config.yaml
num_hidden_layers: 10
hidden_size: 192
num_attention_heads: 6
num_key_value_heads: 1
head_dim: 32
intermediate_size: 768
vocab_size: 1741
hidden_act: "gelu"
norm: "layernorm"
norm_place: "pre"
norm_eps: 1e-05
positions: "alibi"
qk_norm: false
attn_scale: 0.177
bias: "all"
tie_word_embeddings: true
parallel_block: false
init: "normal"
init_std_qkv: 0.027
init_std_o: 0.00604
init_std_up: 0.027
init_std_down: 0.00604
optimizer: "muon_variant"
learning_rate: 0.0125
lr_mult_o: 4.0
lr_mult_up: 0.666
beta1: 0.95
lr_head: 0.0057
max_grad_norm: 1.0
warmup_steps: 200
schedule: "wsd"
decay_fraction: 0.642
decay_shape: "linear"
final_lr_fraction: 0.0
batch_tokens: 65536
max_seq_len: 1024
doc_mask: true
train_tokens: 316700000
max_steps: 4833
dataset: "wikipedia_en"
Each number is 200 + 30 x the weight over its row's rms, rounded and kept within 0 to 999. Layers, rows and columns count from 0. The size before them is the row's rms in percent of the matrix's.

# layer 4 MLP up, 768x192, rms 0.182, rows 694-704, columns 128-191
105,190,217,193,212,236,244,197,211,235,224,181,203,193,193,141,210,183,203,243,189,246,183,180,236,184,227,183,247,184,190,181,216,239,200,244,203,283,172,219,233,217,215,214,196,227,195,183,176,151,213,240,181,184,201,187,197,212,214,208,190,190,226,178,187
095,214,172,240,157,240,196,228,146,206,177,159,187,193,223,217,232,237,211,199,200,165,180,227,231,224,218,181,202,162,189,149,193,237,169,207,228,234,205,183,177,277,195,240,156,164,212,210,151,219,223,193,233,167,157,201,229,231,177,197,213,176,285,154,190
093,153,270,214,211,229,220,234,215,197,190,186,206,193,195,231,206,219,240,186,210,181,180,169,232,235,218,150,212,172,200,169,283,250,171,192,191,201,182,193,215,265,159,190,236,161,273,194,182,153,228,172,211,258,223,217,206,210,205,302,185,200,245,157,195
098,214,188,237,216,233,231,197,229,213,152,205,195,190,168,192,188,189,169,200,235,205,212,171,214,233,235,151,157,182,160,139,151,166,220,176,228,255,192,129,222,170,192,221,206,208,209,139,247,190,200,161,181,188,214,197,165,188,135,135,198,147,256,200,250
109,155,227,132,191,198,201,167,279,169,176,259,250,195,177,187,173,213,209,156,205,224,142,280,248,247,195,212,211,195,218,233,211,190,222,247,213,178,205,219,226,209,166,172,171,171,168,166,212,233,267,224,195,189,169,221,225,148,195,193,272,212,159,193,191
099,150,150,254,190,166,228,149,231,196,156,148,230,201,223,205,265,201,213,151,197,195,204,212,216,216,231,164,178,179,235,196,230,204,206,231,214,205,231,254,169,164,216,173,209,193,199,214,184,186,131,242,189,226,230,200,200,154,192,201,182,179,184,238,177
096,211,140,230,235,261,204,231,157,263,168,182,163,234,235,225,206,190,185,231,215,241,110,202,194,249,177,227,237,202,204,183,231,209,198,165,202,223,131,213,196,202,189,179,184,204,217,221,161,198,198,203,201,157,216,177,183,222,140,191,233,185,184,150,195
095,183,182,207,180,166,205,151,248,235,190,191,228,212,225,195,255,198,127,191,161,186,132,175,157,229,242,210,227,232,188,157,217,198,158,87,178,172,205,251,224,193,205,135,212,195,162,179,187,188,156,168,200,202,208,267,190,208,221,201,204,217,217,164,220
106,217,164,231,205,204,183,236,217,195,178,215,184,206,198,236,255,223,232,211,234,168,187,211,200,198,197,238,229,180,198,190,181,231,246,180,218,220,219,210,205,180,243,206,201,224,206,198,253,212,196,164,189,205,182,182,180,246,263,148,163,239,242,178,232
098,184,234,225,146,162,201,235,153,216,165,211,220,243,261,246,191,232,205,202,207,195,214,165,204,239,155,164,183,218,190,208,176,217,202,202,224,202,160,199,167,170,180,253,224,126,203,184,172,214,212,211,256,209,214,216,225,254,171,164,203,147,178,208,230
105,187,156,186,173,133,198,199,165,182,157,217,268,128,131,201,205,246,209,192,167,209,164,183,199,226,266,173,232,175,139,196,285,171,180,253,223,200,197,210,167,197,181,196,223,191,194,202,208,207,161,176,167,235,184,197,181,213,191,186,240,172,156,201,209
# layer 4 MLP down (transposed), 768x192, rms 0.138, rows 694-704, columns 128-191
101,188,206,203,247,229,215,223,180,182,207,209,96,219,197,235,223,251,213,193,188,166,167,236,176,200,176,234,161,172,232,223,183,156,232,191,233,225,223,194,217,249,183,247,192,137,253,179,175,193,193,199,221,286,200,196,171,193,216,212,114,221,170,221,254
096,255,206,230,221,188,237,191,182,236,150,170,205,176,194,211,156,172,250,199,199,151,189,176,204,193,164,181,212,211,173,224,173,201,216,183,165,187,206,142,187,172,220,200,157,186,198,241,248,195,198,249,187,236,202,186,241,199,189,173,189,237,224,227,148
085,169,181,180,220,206,253,192,205,247,216,167,182,238,225,177,195,192,194,210,199,167,200,136,164,164,184,216,172,180,189,214,170,217,224,127,198,209,232,197,206,246,214,169,189,187,233,221,197,225,134,257,210,194,226,150,172,184,223,204,186,215,163,176,232
100,191,141,201,213,193,198,248,204,275,254,223,188,164,210,191,222,187,210,232,149,188,209,247,221,245,212,186,172,195,189,263,208,204,188,223,180,207,169,193,210,189,161,200,224,190,217,195,165,163,179,249,265,224,224,240,186,217,195,268,252,234,211,136,202
106,194,191,190,140,231,197,222,244,193,192,200,180,187,181,168,252,149,175,218,193,196,233,184,191,193,233,170,209,196,201,185,189,291,207,177,190,188,182,243,169,220,195,176,228,205,205,221,248,215,154,219,198,195,175,166,186,189,166,158,189,255,207,194,162
097,206,232,210,150,260,201,221,202,221,185,228,235,230,263,181,201,196,185,199,185,169,216,198,155,154,186,214,232,179,247,133,174,179,163,178,202,204,200,193,174,282,210,165,223,207,190,176,227,207,208,175,161,152,257,235,177,183,188,227,200,175,188,199,217
104,173,189,242,191,205,235,230,193,189,201,225,199,169,175,112,174,167,246,153,228,198,198,183,242,222,246,208,193,198,218,157,210,177,139,210,172,186,211,126,257,191,173,201,218,220,216,191,216,213,238,212,181,142,199,206,194,207,270,207,187,251,243,246,173
104,198,202,168,142,158,261,190,206,205,243,204,196,132,201,187,215,186,217,217,222,232,154,235,216,228,151,247,237,163,190,217,209,257,195,233,230,233,242,240,152,195,154,197,133,216,211,221,182,114,122,210,217,190,237,177,198,164,239,202,194,254,234,172,178
112,178,212,202,181,264,207,185,254,186,219,201,191,172,202,163,175,190,193,216,205,173,198,244,206,207,174,212,241,208,216,216,221,220,154,225,261,169,194,193,190,189,157,164,210,179,189,235,196,173,179,200,170,216,197,245,252,254,242,252,117,143,150,207,209
100,200,236,180,186,190,246,122,183,210,205,152,169,210,196,199,201,175,243,156,185,243,220,213,207,185,236,179,210,181,243,191,221,234,179,116,210,178,187,200,180,183,197,199,237,195,217,195,274,225,192,196,180,175,224,239,241,199,242,157,208,266,186,183,201
103,205,280,199,214,185,202,178,239,214,206,177,196,204,214,207,179,171,194,198,227,189,200,224,203,186,134,277,161,202,224,198,185,192,253,228,223,216,235,223,171,196,218,227,182,200,286,228,174,189,187,189,226,234,220,246,206,195,194,200,90,240,208,197,162